config = dict(
    num_hidden_layers=14,
    head_dim=32,
    hidden_act='swiglu',
    init_std_qkv=0.0349,
    init_std_up=0.0349,
    weight_decay=0.11,
)
Each number is 500 + 25 x the weight over its row's rms, rounded and kept within 0 to 999. Layers, rows and columns count from 0. Numbers have three digits each. The size before them is the row's rms in percent of the matrix's.

# k: layer 10 attention key, 192x192, rms 0.0736, rows 114-150, columns 96-191
# q: layer 10 attention query, 192x192, rms 0.074, rows 115-151, columns 96-191
# v: layer 10 attention value, 192x192, rms 0.0663, rows 96-127, columns 96-191
# o: layer 10 attention output (transposed), 192x192, rms 0.0656, rows 96-127, columns 96-191
k114 080:501463502480468563491546496501519488475534504455504494534505493517495482481483480527534505478481467492469523500493488491495482489557479489507522495557491488505477519476482487471495503495479463480502473497500505469493472546497482482506508513517539486500509503546515475507536539528475518508
q115 087:522498502542477468482544461491452501502493541491492501469486498476483522495611547514480456525494488543462497520525534470537473484496494501531514480460504504492505511498517523505464529512513521472513494504528526451470531460537475451496516495536520508502498494452487473527500448508500508498
k115 082:492515505519527508511522489478473504531501469523514488527481509500492493516448496510473539530515505476492496512539532501484514481436534524467479546469481533462518481507514531493477492515459517499473489513510508501498490495505532469502479510488488479519479492477472524461458463470547515525
q116 101:497518511490480479519496475510510501508495497522524543505488501508516501491452501460503496499515512472494471492501507499513494464538455534516537483508478517475510532461466516530526498460521496509501527494478487494505441479519455498522483491521505464518527506512465499495477512483443500514
k116 096:489469495517483536458517511484553506466515531479524489536476465510447489515524485480533460456467454473472510524487469472528505487527527484502494507532524466541488533498504482497463469477512501468511504520466468529480492525494487512474513505516517511498500503507526481502517512547513504457
q117 093:494486514470504488514478509486509465514513533496505505472494480524500546474483528538501537496494478472554538493482472514486520476518493507544471513490476518536533503484435524488545504508537479478507446450524493488533521487519473488499508535509488526549497522506484510530556506524563518478
k117 099:479479472484538547543480480457444526477542481483521469514535490500497493490467481507494475493524516488509511517532517532458522546482536473496505515492543478460524473516507507464481490551483499469491495513478528495475443494517567513469510500480505511504519495513491510475484532470505482546
q118 082:466481493536498470476509447524499494542472495535473517493486497502479455496533486502471458503490465494490512522509509535495542453488491504500508452473487532445500498459482491534523495483477472502507524501490493505509508456502463495535510460507550459498509496483509522498479524488483487500
k118 130:514508538517476499492481531502518508496533511497529492466475485508479494483531516497527463490441468485455455500477485528535458509517478508500511446524499471559492525488505446538490464476500474482565471498492475514504480524530468483496499516519506485488478512532525512509563494529530526494
q119 107:497490503501484493483470537558497492510480485515492479489468500545465531463530486542518475522479509469504467483505513520469516508525505519546503493514494480503494512531453509506550474512525477502510475475511522421518520500522497512499500531511508501503463481533498511478496454509513527504
k119 092:491485471488540546526517507498506466484498464465443477487567471544494490473462512512503508500495560490509483491501463504486483481519493467479491485483490514486515455471549499492536495555464523505499511485503512494520487499502488536463497437479484481534518502486490490478470519466508492506
q120 099:477509499458507501528548513508496461514532471522474540506526487548476529467488488511524491503538490499526525492485478484525497533512464483526463527523533523542507474505490463475532472547485500519439473482471488516502464489506520544549536479462473483540509475518552502480504471499511513495
k120 102:487474509473554475474501455507475465471517518474439543504520471520491490487496532499487496493512511498490508495486488489482505463534520458491477501487513502495489459502460482472521499487575491532464516498475528515490490508485511522490507483451476486543483491537461506478442500504499523505
q121 101:502487480546494460520476550444541541477522503520509481476480544488519486541495483423474540441508514470513478485529547502531480520514494496492498462478476472487497524533497526484471535454458449507510566521504504448523515520538508486470461493536513475464492489524509500527537507528509519505
k121 113:533462511486452490488468507482543519518461531553490446522513521510523494506506439447494490516492510440463507522455494485490459505506493542484503450490481498475501589468527573530469527491471515472505471513537513521522523479519518472511502465499549504487525497499503504528517497493494531532
q122 115:499487543468443473485478452482465529509495511520495547505505506500512512548502505498478543490517496534505499497499469500529525465495509486478512466496512505496487513516506521487500512473503494503520515509549439526489452449486487529505499520500511551498517501480477515518469512476456489473
k122 122:519505496444501476477514514478485466519502476489509517489503494477480496502494501498505501532562454532523506473511503492505500512544516494518506506523485482485507509508428519462475493474519494444549497463501494544496494445481483473510516535454502474510490508541498559501509490517501479509
q123 102:481493525498504489495516465488484474507459494554443543532460508520498513494545497536492509486528498494526554497493498479495530521512488452499488550480534511520493472506463512524498482535482537529468464528499483514490502511502500495523530485454469498535489467526515483506520493476481470491
k123 106:505487472484544458520470475506472482550463521488462504503468499499449494502495525532501511471504463506484512525525507508504538509500522476568483507485484478505493510490424510527488546470536472512485472503521504513486523502517475503528488522451475473506472499486497524469514459525521478483
q124 107:510515489505520520518525491509501466516447514510454493511493460481524454521551477524462462516518497478538462474509502522460508509502481485546580494453531491512462486533465536528501496522488492509489498516525529477480517487526478465513472488470457493535487448521499529480523501451507504509
k124 107:521496473524525483506486499546512516542449521547450479495473480471476525490495484559504521493511473512498499539492489526522508532512514496544486493468485548518508524511476547531528510520501477469520481526529492507518547489520472507506498477476476490503500469479484527483537447494497483475
q125 106:520521493470504521514475495522509519528497535488502503472511499481511472557499514486480527484465478555516469490512483549527536490487538511490534499472505490525491520526507526447488531485489543504499542522561468509518522480481511481528440514493490516500515529439486481503516497499487519435
k125 108:496521491486514504463479524532546518485495469581487488483497493429523510497499507525506490491523451545513495499464493518509441549477496517523502512506505539544493473515506513448458520536474496457526482487478524526550551465523498465489531503455471486523501490526515525513498487479465497495
q126 101:559502508486475504493517487509494503482529501464523505517528498491511506482454490488485496482503489500454515493502467519461501486513507520485458469509512588417554524483512506477509495522546503461529532495490484530462517519482511505473529485515545501495532528465475463527499463518476483475
k126 103:527515505489498479493510484518443532475507512478527510500510508527488494501504510490502471519495508490469494442494481481511445439482499450428511487497520515496515446487525485486477477483476520488571515502457507498523479534460513490463489512539538503480523532539499495513503516510456493488
q127 117:518506513534430534512501476456443512438493493493517514487504501498493533483564512475496488465488473501514528488535505506528472512450483464505463489488509504494464519486517486495455524541475505515531490528505489522529501488524488499472532491483500465493513506479513502510543515512507510509
k127 121:483506465514498498525478470504438501537491498488518544491496531530504495475498496469496510459473432511519483505510495539490523494522503522496502482490521464486486523489477463490470536482497475500498492548498458561504468480485556485524518524507504489529511516498506526482513539490512496487
v96 098:479480494435532510513474462527496460473494503504442441516493480492495465482511461481501500484472542505467470479534505534471483476469477513525545484530501423484507494504502510516489547449525521488519480505476519498467524524463507504476491472523519455531501517526540505531504483508528501464
o96 098:519499511548554442471504504467524537504494481483481483505537469511486480504540539514580535484482464512494512498473522528559462542534504512493541468512500504509494486477488459508468490508531555505503498495492477489504484532488481498505503510468487500462528495500510475477512481475467528495
v97 100:474519482526461511490446522519504502494475528512509495499544499504528556471502571511517478506490495518493506476486464541503454448479503511510500518505513494505527518456525441511504501492520567491454477507491524498465460507506456514511567519494494493531502481480509491481486496500501501495
o97 102:473482471479524493529520523536495460486535424502480434487503514525498491504550474505503513473520502474483535520562499492451543551518500521504490473535508503491472490505526543505489493470475490482509507495531555491493508482522484510540501468507518484477522486473522512514520507496489545491
v98 093:507508478482503594522498515507481518466458510452510450500468558464490480521514547505463514536471535502490466513546506562468492494499501517538523482497537478502525496463552469535470495486513493498488485513462499492492482491512478456476517507500477496483487494513506471480526489519527524513
o98 088:517512509505486450480510495531520485499496466541495490510510503524512526524506467553520482537493526509496512528525522452532501447524513504476532502504480509486450499498499482480479502468518511558515517476515502561518527488481497514531502485494517504512486511523526486519508547486411509516
v99 089:503475520459505508488468494507505496539512481471481487519536547515502535495512474482463489485538489478465490496526499528461532511482506593498526464504491510521501521516469493494528484493514451484504501508449502504481537463512465456508480472520478532506532523511488526498480485538488492535
o99 089:485509484489456526512508481458546528504491498443503537509508464498496525512470510486530471504485529473493501535449539456560474540536464447507521588533494493511448502483528537461518476536567489517479514488507478497540517516514536500537518508501470478517483503445510513518479516470460513542
v100 098:471523497498544477514492496486491486505479522486466531511507444462528472439493518479494502536463479512516513451470498484493492503507524486509511511493538495479484532491462524488531472483522501561454515467521480515480514460502549539498525503510509489495504495425519469523530491517524471496
o100 097:513534511496507478521522483493474497478528447509483484485539477485506474502465470492484476517493471486533490521517499535527519466475530482500517505410484417510510492489527528512483502473447492480488516518523540516504464507469467459470474504543493506487485534492503491471503501498487512491
v101 087:519497467517462538482473508472470484476473514484545490496476513553537490509489525548478481470518483527504475503503482505456496478476487560509493477512524516486498529559494482522534516475529500531522560529453521430481456514501485514511490552463514481514500523490521507510515499516475507529
o101 088:499475534506495489528529497531528515485529457510486487466503542520471512499462527483533552510488548472503523494519497482517474519526450485524499475557495531512458489502532526460468492572503502512528539430491469496492496515516491541491538518524497500506503524515492490522494479524491499516
v102 097:518534513535497478500562491508497488518489517494474545492485473549489471503481553487470536529508478519494512483498515476499450535523473458498498513516443527455452468503455544487496513513513511471494476552489505470518488498523507465510494518506508523480487529502504496478509492546499501451
o102 097:509493517470477487455516495495498495530520522467522531488491527487509486504457437515498457494515512500502472540503502500482499479512464509473478528530487480512542543503550488527518488485488517483517464495510499511477473491509521466495547509496470496531504542530500505522498481521606514538
v103 094:441493512484522498431506524474511459500516520485515477488469477521482454490527505526475504506510519481488524518549475524499501520542499502498491479496440498531498475482503517503480521494488500454513491436489489465488515500523538496510437454515499458521492517524474551448513479537480522514
o103 094:512499535477453461499506460507508493536543508459492476542494519513504479506521481471440563492465510479523502518481485498509472523481473533473485461459480454529455543474485470490511491538515518547534471494504509477487499515501509510461497499491510471464469507461505479510495469516532526507
v104 093:474519500556492536496546495521505495475523511520476477505512483449555526529512524474517502432504515518536490476502536480511497540536547462515495462497540494531517528512525495466498476508492474532458546490479512519507514488511485499510480474481498538480531474505490441518462485473504525526
o104 094:533483475522525487491515479511497494523491557563471498500468495481518519521487483515513467528475500435501505485518513481446531510446545487487493542508489493489501495472498520515541522452456523474502486497479514476506503488521498495471481501499494490488495502508457524471518541474454483505
v105 094:474492516454521527506496518504492502488508478494504464497484531466475491494510534495490508485477532538493494467463520477475508504502494477509518556499502449528478492526490515499468531481552490505464510472497495508478503511514500489519482531493490492474515515512530486460525510504483530492
o105 093:512525488557509495502469470489557485504492493481506512493536527519496459555503508538506478563492468491494502497464511516459534464508553502443535497491520493442493488493463441517469484529480518482489481494502490522515491475497515460504553496494546484500519492556502490504529513460528476516
v106 096:493497485500460476479506489543495504525497500480495540503518497524515534509491557508523530496494470511496505484487542504549471518501539470529470528484505507517523542465544500511490478492508503490471486474511469521520483483443501518523485499462489495415484505467495504490459520469502490513
o106 099:498501504513570481490524502513484488468505535553469474475455500512514476496527484512455495491468474448499514500514531494475537485461547514514451502473526497491509459483513492497532498482477497478458496521528564509508526481541478530494504472463518518511508482491516508494529481487511550502
v107 098:468538526485542473530509499527503535474507501525482488506520440483466517435500483490481492545471548526506518437491528521491484543481503493490468467502482479458518502541482538448470510471529498527460523483495523506524531454478524506502515466504519530519463434477481499515510513498501499495
o107 097:550531516470477508502518482486493512497514502490473515547536485533498490507512500517513494504530461491528482547488499517503494495498454496500514499480482518537491514456462535569477516502442507468521456485504489484481572481491512486491507479493495495488550518500496495485504472508523497513
v108 091:494525522524463506522537505548518502477565481500504510484498527457525491510510511466503491474506500496540512513502501520467556477484498521503550466522523491489498471521537495500498515484483481508505527547485524473436509478505514484557529494495538504540493503516484450500494486468537495470
o108 095:517510440488503502504516512483533510513489540535503491497461482488490540531447503507535489528538506501491489526481513479465488537529496501518511545561506492508530530487498510493540517464485526509513526492464499481508443497498514500509469480526471487476487489492480488475481562469497495507
v109 094:511495492517479494464528495491485511489494558462438527518487488523510549461482535488532502498473501497502522455436479497533487514492491450465541510488515505481540510446497470498544498494472536518528514472487457549496510497497491510486497520500505551479518459480472485516490482473515498508
o109 099:488491487508518530508497493514461496523516523529491512451495490480529527480446479508496480466497484493498520552507453505479562507547533463499458511514477506510514489508494546530523524458462469494521480505492526518542532492492492521485504506516480497482493534505507514538507477494494502481
v110 100:500544466504508472421529507463476492495495495492541502496486503494505493518461498524506490463537449498527458482525502506484531493525558559470486513491485524536507527481534470478482475487509455542509534473464520513565536481487534496499513498502503472474549472467546518460497514544533521511
o110 098:530492556464529521489516490493522513533514472516477465538511517500481492501442489485482545535523569477504503481493511506504519467465496490483511500459514483486487470505459538501497478535533483499484520505529505451493458511486457513499465499518480543523469504500486485487509477476468495509
v111 101:485491508496511502585504556507508514522460501476511503498510556483507488507502479506479483519510518498536502541522517506467504494465515539494493467485511539487477538507510509514546514503512514529524506575470513471466494450501516483486538496516476517532519510473501501504504457517527508515
o111 100:519481503468485455492519483499521478476476425531477512496512473492504501506471488474543475514527482544501492508480505497533482481547455501534511507499471510502464497483494492454482483487483511529469487478538498492488483510499522481521504540518509519539520517493521495486489557507434520494
v112 100:500520489434510469508488492500535507500512464542503510532545488473517532481484489495503488500451531531457497483551569523506456510536476492486520504495474560541485494518522506499526512545526477521520489478492529517465491471458518486484490503483500509512514515508480480528492489520497480527
o112 099:549488495498530489459524491512446522507521490484470492484502446513476486454507501536547466505485477500510484541475519483534504477513480477490531496503550511505493494485484560520512496524521493494438479473546493487476528490504507465518525508438537524552521528494499464509529517489475506512
v113 102:499481484506559530510489520498467493487511510512520466508470519482502497500523462473506466467484535431452498505511503470511518447477508565469537553492480487519463504456435499465499502528503483495475507484520512521497515501474481504479497510527535443494492516489513477466483512551483444479
o113 101:475487516509501572496502487512534530508527457525529535487523431471524480492541479503521444513521473493531506496494494538502492531513514506501536497501513482496477482533470505532443476522531509526456499483509493524513486509505523490503478516536492554530458494517489510500476536481530528475
v114 090:455499564529522490459474505465490468489488487501491449519516469499510459516498487485510489499478473482502506494558483484486517528516480461477526522501494497510470482509454524478505502502522470516492484467488495498517516541549510489491471465494470480522543501510505547505572490502485492507
o114 093:525477511449468491477496456496474529545467464449496497498532536476508488479535484470475494485451525514510476453471497561525494458480507485455553488455496479525493525492482484520493501483493488525507497479492450449509444530450518470463528551495488488494482512504510472520470492528509516500
v115 094:520494477497506505530498522507510480490518498522507528493450498485508526488512488486492478438486543549481478501461433477492460520481472530502511589507492458502530509549496464490523473506495508490501494489525517520488510480478515513489550524490517477460476501478510476509520481549538490513
o115 092:494512467562504519562506541429548506515515509509519517454530492513499499504493491516505473544502497490495505502493495503474491521514543474506490506519496480459494520486547559548476464501506510481503518498466529492475491503526472482473485505548497538514480485521502516475460523476476472462
v116 110:504517521512477516488469469497480521538489512546549505542511482517506554505513501500519519498519492541433524499523525527552474479536439473505475472498466497527530521477468467530458506539501510464519429453469528496531449540486482509500501507505505514510469500526461519528513475530482500525
o116 113:498512486473497515527499505519470504536530518465545496476514508538498504463554465541476548475505502509477525525499499515491519522496493521493476517492512515517456500508500532478514536523522474494530464493531461482501583501481483518509514496461492505512496465508540483513507426552544500488
v117 098:528547489480537459484489518472495491516463495486479516499493533509501544488474473512526549447541460518502488485494493521512437494494473522431462545489453495536520500496495498531523527475470524467510486461509476549507531518491513474465509485533457516467479508514503501509504479516517500489
o117 102:508539515520501470515508480475503493519497543455492539500504466484503471486462487516509488503503485517518529493482476511507530498496467507486492515493488507455510461538474526512475506526556477463496455569540538489498521489529454487499525518471500520514507499505532523514505443477491450490
v118 092:513495467545499525498503477510490482503470539486503478457474485464509430503519503495457501508486506491526473482502486532468523435523520513522559472487460491493476490462526470534494507527469512488499491499501485509477519489514460481500485483516490519491495469527496504523505498527489515469
o118 098:476448543494481475467494528509470484502521424488486490519505502513486520510566490508460572494487508498501506515539458493527479540490520535488481495482492419487496517505518461463524498459500516537560526513505543488529489505482501523533478509491511520462479539496500494507496487481485520472
v119 095:487442487484508536510503529506489508447470503521511491532480484519544505525489495492545490503520515466449456489496525491527458516541518471482502491506493525500529527508501479477466453474500470496511537487483512479507503521467491489510486493505522488535529499501519500472458511521497527509
o119 097:491506519502501513510505456473554488509503452543512447534484503466496521514491501498553513470530501513551520457465524530482473508485509492498527481514517535507490488492456514509491498525511511496481483499500480458466472502538474516478497497500507479504485444506505492491498515487508557515
v120 104:537511510444520501515482495527523476475493466502508526513495521477466478485499474484491519488501501502476441526489509510482496450463490508478508521507522509520514481533513515547476486518496513504501515496502514512458532465491521514540544520509502495491497464457510528506533489487536532524
o120 108:497514462513510520517520485410537526525482469510479494490506503508487511508450526526508565543516512548490542460469506500529481474529528497504524478478518466478455535479491456494503503494504531478468519497498506511490460478487458505513524486522499455483504513515506467505516499477489483471
v121 087:477468476473504535518482462486469486494475541518567452496464513488455494531517492477473529470481573504482515519519484528501511479500520537539513479497491488485541467470515527498493508472491527448510501516477474479535511527497485478476441493509540475487520512467511446492462494505491516519
o121 084:479496515501496499483477487533511510517524515553482552510512524471512488532484495534525506499508452457462479511473498459458486523519532493527455474501512494504463486494465414502507492530521559560533479497483470551499579532489508526498465491507504498508504506479501497522524511507492522516
v122 095:481521479497507458497517536519529506535516492529506486488485489461538521501471531493562548500494486469485477516522512506544470502501513495503458463517467549519582505493507471488478486476493522491488534501464471528508520558498506500501563488542475503505534485530452507520519485486485512475
o122 104:509531499488518484479478496519514496495497524531483487514490463503530530485504511503490486501494513513494515474503486510473532514479515493464471511538512547488518475473500548531526543505504502490459474510514524494457494474528481483485458495451487473523495489460508481491495476461482490500
v123 098:502539485486482474534489517491500478471529462492502483482490508508486482563501506501500521538459503486497474511512522496497502535531515477472538511496489458543461483450512493502503543494511515531493522491533513485505539470506495468499554470550497447491532549530516477491548485551501492461
o123 099:538490498459486469476504501491507512516498485506522481525519478491490460534522492493513430485509469559534463481479506510503517437495512539524525497559500492480502529544464497515487463492489496488453492535505503501486449511477504467499475523486516538532497469526540475497475540497454523547
v124 095:521513480531521501504476552517496519485499511501461503447485544432482519510489528492503512483560532472516512475485474496498489511482488516486511515494484537498512480470509512532477497502458531465479456527514482486509501520500501491485466549465485496489452501480514460509463457536509485463
o124 093:480521502526447532543505525483502499523500535501518507520442479494494536490445468517523494484501485504522486503531480541445476507499501502487523503465465496511504537532514485482515470492528490507539496531520547528475519487475517526501531475577536496466483514520514522501521512492495476480
v125 101:456527541539516510496479530495491494486551504518537520516520537483500504501494506513509484459508462518504520509472485518506496506513524530490472524512469492534495453506443497484522539522496518540477479464470479514519476499529478482486565475507509475528533529517533477436525488468511488467
o125 100:529502492470483487517547465500499487506486542468499491515522491474546465511519479495489439531530531505476472490511498496514525490508470495458506470535530540464526506495493477516420517490541522448484453522520525460499462514501540473465482488519511521508494503488472503488485540531526504540
v126 097:445514509538505515492510524501493488540503504483482454456507449482548489477507595508505497503508483472489512470517477538505498472483510531503523484496505523517521509439505486461501495551490524465502464500460478478449508563538494518526468504534478495467469512515458522541498507477483487515
o126 095:511465528482495506466489504533541510501535483493483466511497515490513524515588494465472468474478493482514486524525481482497496549522498528446489510502458491511477475503525512523528513436508480541501513469546538502529508470472491501547496479491480463466492503482499473514456499493502486460
v127 105:488444451494481448455523496467513496537475490513485534536465471470498510492503438513517526491492425492502486498479512497547462476510520481480480476495470493509535490485498490473496512508513452530547539505474484525525548516480514506521515472508525517476518526520491515510502482489510505482
o127 105:508518525497520472513446467499525516473527556508502478513511466497514465476467512476477537495513504509454492494490522529508554547474497492521480507490512447493498491518485545472521510551517486488478472520504514485495461515531451488472465507512476514516489451488492466492475432486535542514
q128 076:478517543520520515461496502502504550512520517473526485502498468480537488520510499480487513508487527534506510546518504498495484466496467488498511458528509518522482527482509499505464516531498465500480536528492467461526484463535515499523483513505516472539521517451508500482516488444485522503
k128 067:500479483506515481538486502515537465442506502526496464508528444506511459501525500523515486524490539433481486499516531515474524495461514513467501503504511483523485505516489511537494490493469538488514483471504533515489502496478467504508521506507532502479507549496498546505494510517559567487
q129 076:486469484509524492565516475512475470494500503481550499492520543507532506490534490494482546545528522479469467509526464478482516466542511507480477472549466508481494479503528543479516523539500539479536507540496527512474479535538498486463495507513505514495515492514456497446478504534524447479
k129 072:500523471533440527459490492486510505479489482506492506487499501497492497503541498465510491526460523455517509479549547494523518496514483463486544489496500469502515487531498513517494543505461516498484535506504502544489513467509552507558495493505521489549480534503542506524470472480454510486
q130 084:439495522495509490477487504520491469494530504448529503493520487545508444502498483487524495508495556470502500507550514509484512486532465477507491485519489523502508484505532494502446521519484540528508511537510529506500506488512518510472528470497519494471524526464487507510503511478509501504
k130 085:493444480513447528548493499508496537523555490497550516487508501496490471520543519496467506521489487465510437494537487473494468450491497447484509458500525501493516481450495551541498516515490477465477505479482488523469472495474453531496439501510519493522493518509505474496500502483482449457
q131 076:510513532495511499489482491512548511518549521520466488519501490520557528531520443445490474485500515486538566532475478503551497494513472511535486537532507523511466506507467492543501490490546495519480451500506534518481500524497473530537528491465492541503491500506498545491476525499510478498
k131 085:513522472515500472536504496521495508465513496507473510457524477508506481512538492464528515468483528474465539529489484536495518540480547509513514451492469465527494513512491450487516467449555468526499547536499522538559463473535467502546528498504488462504527497507548527488505483493454493494
q132 096:527525510494500519557470527477454510509497541474508506470493537486483524506494497490504532505494487495470480525510488500521498504500501554471478479447480485482525502470543521488478505447479525481512497508521505496518500485483495495481514521559493495512479549552459456503503517520512521459
k132 091:498525546491488505479514505472531465528452495537512511547485489524477510516451458545527516500526525488518520544485523501542497482487478545499497501513512537510515507515476538548490539494466514499502488484480490481512545511488481478530523514481501527482538517482503460509488433530477488459
q133 086:500536512484520526520520490494547489517503482530447501499505509488487475462491468480509481486479527476526518508466493524564549522477511532531506497509494489504466513492451507556557478486528483501465469495443511469490504503541477495555477503518493484481512472532523500474504502511461509524
k133 092:504555540522479485495514522476528512520509502499452539474514480520496505509485500475530512502489498521495507533494529493532442508491514538509525461519487492539479547514474507530484493478523485518495488509508526494526459443520419449541494501546487479522475512479541518507511491522439511480
q134 114:503491529536530519450557490469509479507498478535511501477509487495479523495521477598507479492484481451542519512511520509476537486513493485533521494523520515501531472492462498541496463586506485497493508480493491502510522473499527532489536482459473490509501462481512501498515470500497508527
k134 085:494486485504504549513542494503465477458491475480498493501505481527533442482529490500492508504502506448517514518523479489478521509496483480507517521485500480497498466473501474487552460515505460519498512503496532559500482502507526559514509532460511470482492490500476499457496564454546470536
q135 116:508517497485486521511533466475472504512508498461464570476508476481504514462549488484521468485540500478482500483491477471522475492507480516480487478484491484513529468525501486504520500534498506516477514517540514547458505498512495500517450466444488516536527518511448539502487497518539496507
k135 104:508497478524500496515493485485471493510524516461456496529527503497480550503579522509499501511493502480503441492529498454536531463510492463501523475464514514483503454517482558519546496531485484486511500536536551476468481467521525527476468544484490482554473507474459510497481469500528511495
q136 135:462528492554517464531494506493565465499489534523495506532456483497539479510528513501461529490495489510515469491510527521516503508491501501549535492489488503486507510555506543491501519509496462486506467530530527456478512490531522472496499511484476496522505418487461490512502463474504510480
k136 120:499519472499496451552501470512478462488487498487547557526477506521521483522480558465505520477493502561483448485504518553502486501489471489550531550504519488510506497483492498491485464518492535493475508508519483468522469522497485487482502518460500541494516493551500478471535519447485464523
q137 123:481524500513469512495537511477533523490483490505453497503494494499485498515440486510478526514543522528528497539541501507493496517577470471517512495502516517513543461514535493475485464488527467540474513507487509505524492509497529512503476472524498513464519524518523499499456505515465438496
k137 118:496485520515507472496515500504541478470536471474467528482529508468456527549500503484478505519469521464494516526517497484481536460490531462480519492489474454482499494467494521511477482507530482510502506501519560521502485495544495519491473505476509468487454523512475512485506481516433475507
q138 112:480491528491455493511452481507467510467501501503514533528511469522501471508474496515472495460484538483521505457487428465475501462520494536471506505466478511500550521489525514490489511443518517512529507483484488505487498509457496513439493484513509493470493513478495482526457516503475496498
k138 113:522529526495483467489506509475490487486524528487487543536515527490487487494484502487511485519461477516507500504503489559493483452484519490525541460511465509531521541510476476506455507473517532488584515530502472454513533498504506488467467491495486475516533505493509488519517449547441470486
q139 127:540495465493528484484457502519487462493454507493525482449500521453504465531511503484485539498482516481473470472517500469504518456464511473458519507468458508472482479543540503520490498469517528505497511498555506521479473506524485505544506469484523466447522479470459502507527493494503495503
k139 120:529473484513511496508490528469478545479441512465530488476423508490515465518471513537508509538513470520475481507515506522488457498497488453499472525504492436484522520502497489487494483454455508466519515534485510556514489543500487494538496489508539494461499531536513497509510510485500463505
q140 122:503472528530499521499499551485518485519530498463490437543495536512489508457530494501540470502462507494492490535521515489492508492490513509500463490516483486472482496495483483473535449541537457480542499473455549499525473519521502542480510514520569493487469500481499504479530473520548491489
k140 117:478496534507472529496481501499450508486489518493501471500501526520514482477505491476510483504441533495478460483511535525508521500498480467443485468509490498489529477504535489497519489528490493528502509479461500452488458553538506546475488497533544507471485525510498522515507486522543502480
q141 118:469510499494481510463487485504535489500555533470467495459495485519492534531465467459551456452507474484476513521495487508525501539486472517516451508518507480507490505495498429474485515489510514544471522485515454544535486513511488558493533516475489530478462558486486477529497496483507475476
k141 114:470520523498487505480516495518520520481507500496475530534481515502456540510453516454508478459498548473484549491502476459473474559519461526500440522526496542461488503440533469481482538506566502518487499480499518520505533513529534475484506506501514506481502542463513514492489495498548506458
q142 111:499556524548492501493472442487512481499507525490487510520466485499516548504502519460482498489496515492475510494484502498524489548483473452504497528445494477471537512482534549529465518493495472499533495536529506505502483484527464494483518516489531484492491533486473523555473547466497474509
k142 115:473520515513483486495484467481499499489493514503525521529477534505510497520514538467501515491511508506492539522515523499509474526504492500493501538478484434505490555470489565468469514503494537464498479482504457527509493463548481440522544491459572467539500509510517476491526535496520469531
q143 132:502487480491498486501476502483474475507525520519500482514499466489534480552542443553481464469552518441506456512495520481493509479508509489518527499485507461488510486496476529514544492483517518468497527484490523481536493498559489525474500530453471522472452473490491530480481474470499502533
k143 131:527490522502505518505541517504459504544485517539509508531432489466478493482511488491498492501480533468503475503544508457504508500489492477541511525500516497491494501492476511515492476488532494465533498502527531447499501561555534498495501541436508517475516495469495494462486490507538476521
q144 067:490485503518519495502511543561483506510487540494495520453485467466582478502508467510492515493505491495473488479486528443487477521463507497493525497540509510490467509480503489513526512497550507506502512470548484519507523476482494476495526494499487459501500471464540511485496512482478527507
k144 083:544476515486506494504493474467486484563527526481526487484475512546492526504468506465476478518453510469505481492520483517472499463508479479533516494493515511453539514450501471480519459522499514485485519486484441504535436512497458535504468498488455486518520471498528504522509536534474480518
q145 071:507492493465469478525518482514481488487471480549488530517481507496445522474498562502499461528451487487481512456489470470488532529546492498504510455457528503468474486474463521462557516490479482497513483550488500508490531510546480480429498486530497456493508466533539463494507490494545525538
k145 079:493529503494526533468484500506508472506454497522483537451505507501517475517502514504505561483536477523506495515547493452508521495484513526518499493511482505534464476503505512554481549510455459532475482489473513497483515514493556574507523496511540499497511496515467448470515478515479520472
q146 070:474492482493545487456461469529479475508508515533514499512498469523531484488454485511478451517515461515529495486483529477496505506487483532531494471485485505484497505472490510499474516495522494521515481469528476524561505505492492475498536512469448550499452503486499574526429494476509494518
k146 082:507470504497535461491528516504509506539541508453553508502492498498484544474467529542498477526493498514452519513503495518480494487497492500510487505511508514474528490456473455486550456517497503494488543507485445478532452500506498520485457497501481444478481471481479487493512538479531484504
q147 084:480447522494455529490546501514499489454538505493531426510528500517529460509510484483521514495491522496501502494551517460495472513507506493479505506580490497488489504531511484481471477518479478485500484511473495481506511508487545506504514516497529433483521494435493479513524533493536514489
k147 077:517482516558519524520450468468485506533529483489495518473473518492478498503483543474463495525485516492465494492532474516477471463491528479507502481499518503493547478464501524508500485504482489527508530480493490534494462506476488477465484502475475501518513496529476478474483541491456468470
q148 085:492521513476502502520501477492503538508476480487454557489505464482457539459508532501523506498503524554479539479441477475558483533546505519503499502494487521522506490498507526505540517511519505511449479494470518477485462422523468464510512506514513476557514512510503519494516465519510515523
k148 093:485496489476521502541501534489486488535512504478505498455523501486479478498550505496479485523503506523467468496497559516505541513493511533486489447505494495504465492535520495509443518465493517483502477525510534479474465505515455431493488488523480530494511528493508524498516485524486503496
q149 088:488475492489498537520525525494501510467537500490528484527510504517561478514536520503537528520512523504512557551489451507486482555500491450483486577554485490551455498506506526454485488525472531492508470507491479509497526533488532524510498507479491501499494524493525467515510520511522470458
k149 092:482489482507494505530503533505456505485488519455497471490494516476509469522509509516440520522512471524488435470565495505465541460499505491493543474495541507429488465474518530500502504521450517466453522496502511465471488497483514526466469498523466533517488437528459498474464510501487509525
q150 095:521513490546495457456486508510509529534543544508499481480488516490538464518463503493514496472493499493485499501521486540497477484473545535470478481472526513520493523508487464484482520488494478497501493511514459494506545487462457468502508473525529524492505494515507483569491506514463505486
k150 136:524510530522508527496539492501517501505487515514462520479465492528472552505481487517537517539465462510534510482484512500562550474502473456545492507518520527500509495528480512547506495539530523536503502520498455512513511541495507530502504507484520486514512498462499518482508443484495495471
q151 111:513484467475498494522528506533457511525505542500504489474517521475513501503535492452488498477536491505477482492512487481519523532474529540492488483454523481490485527524517484428468505487506472508509519505509498541491493491480519503475501515466513478461518526486484499542512503500545506467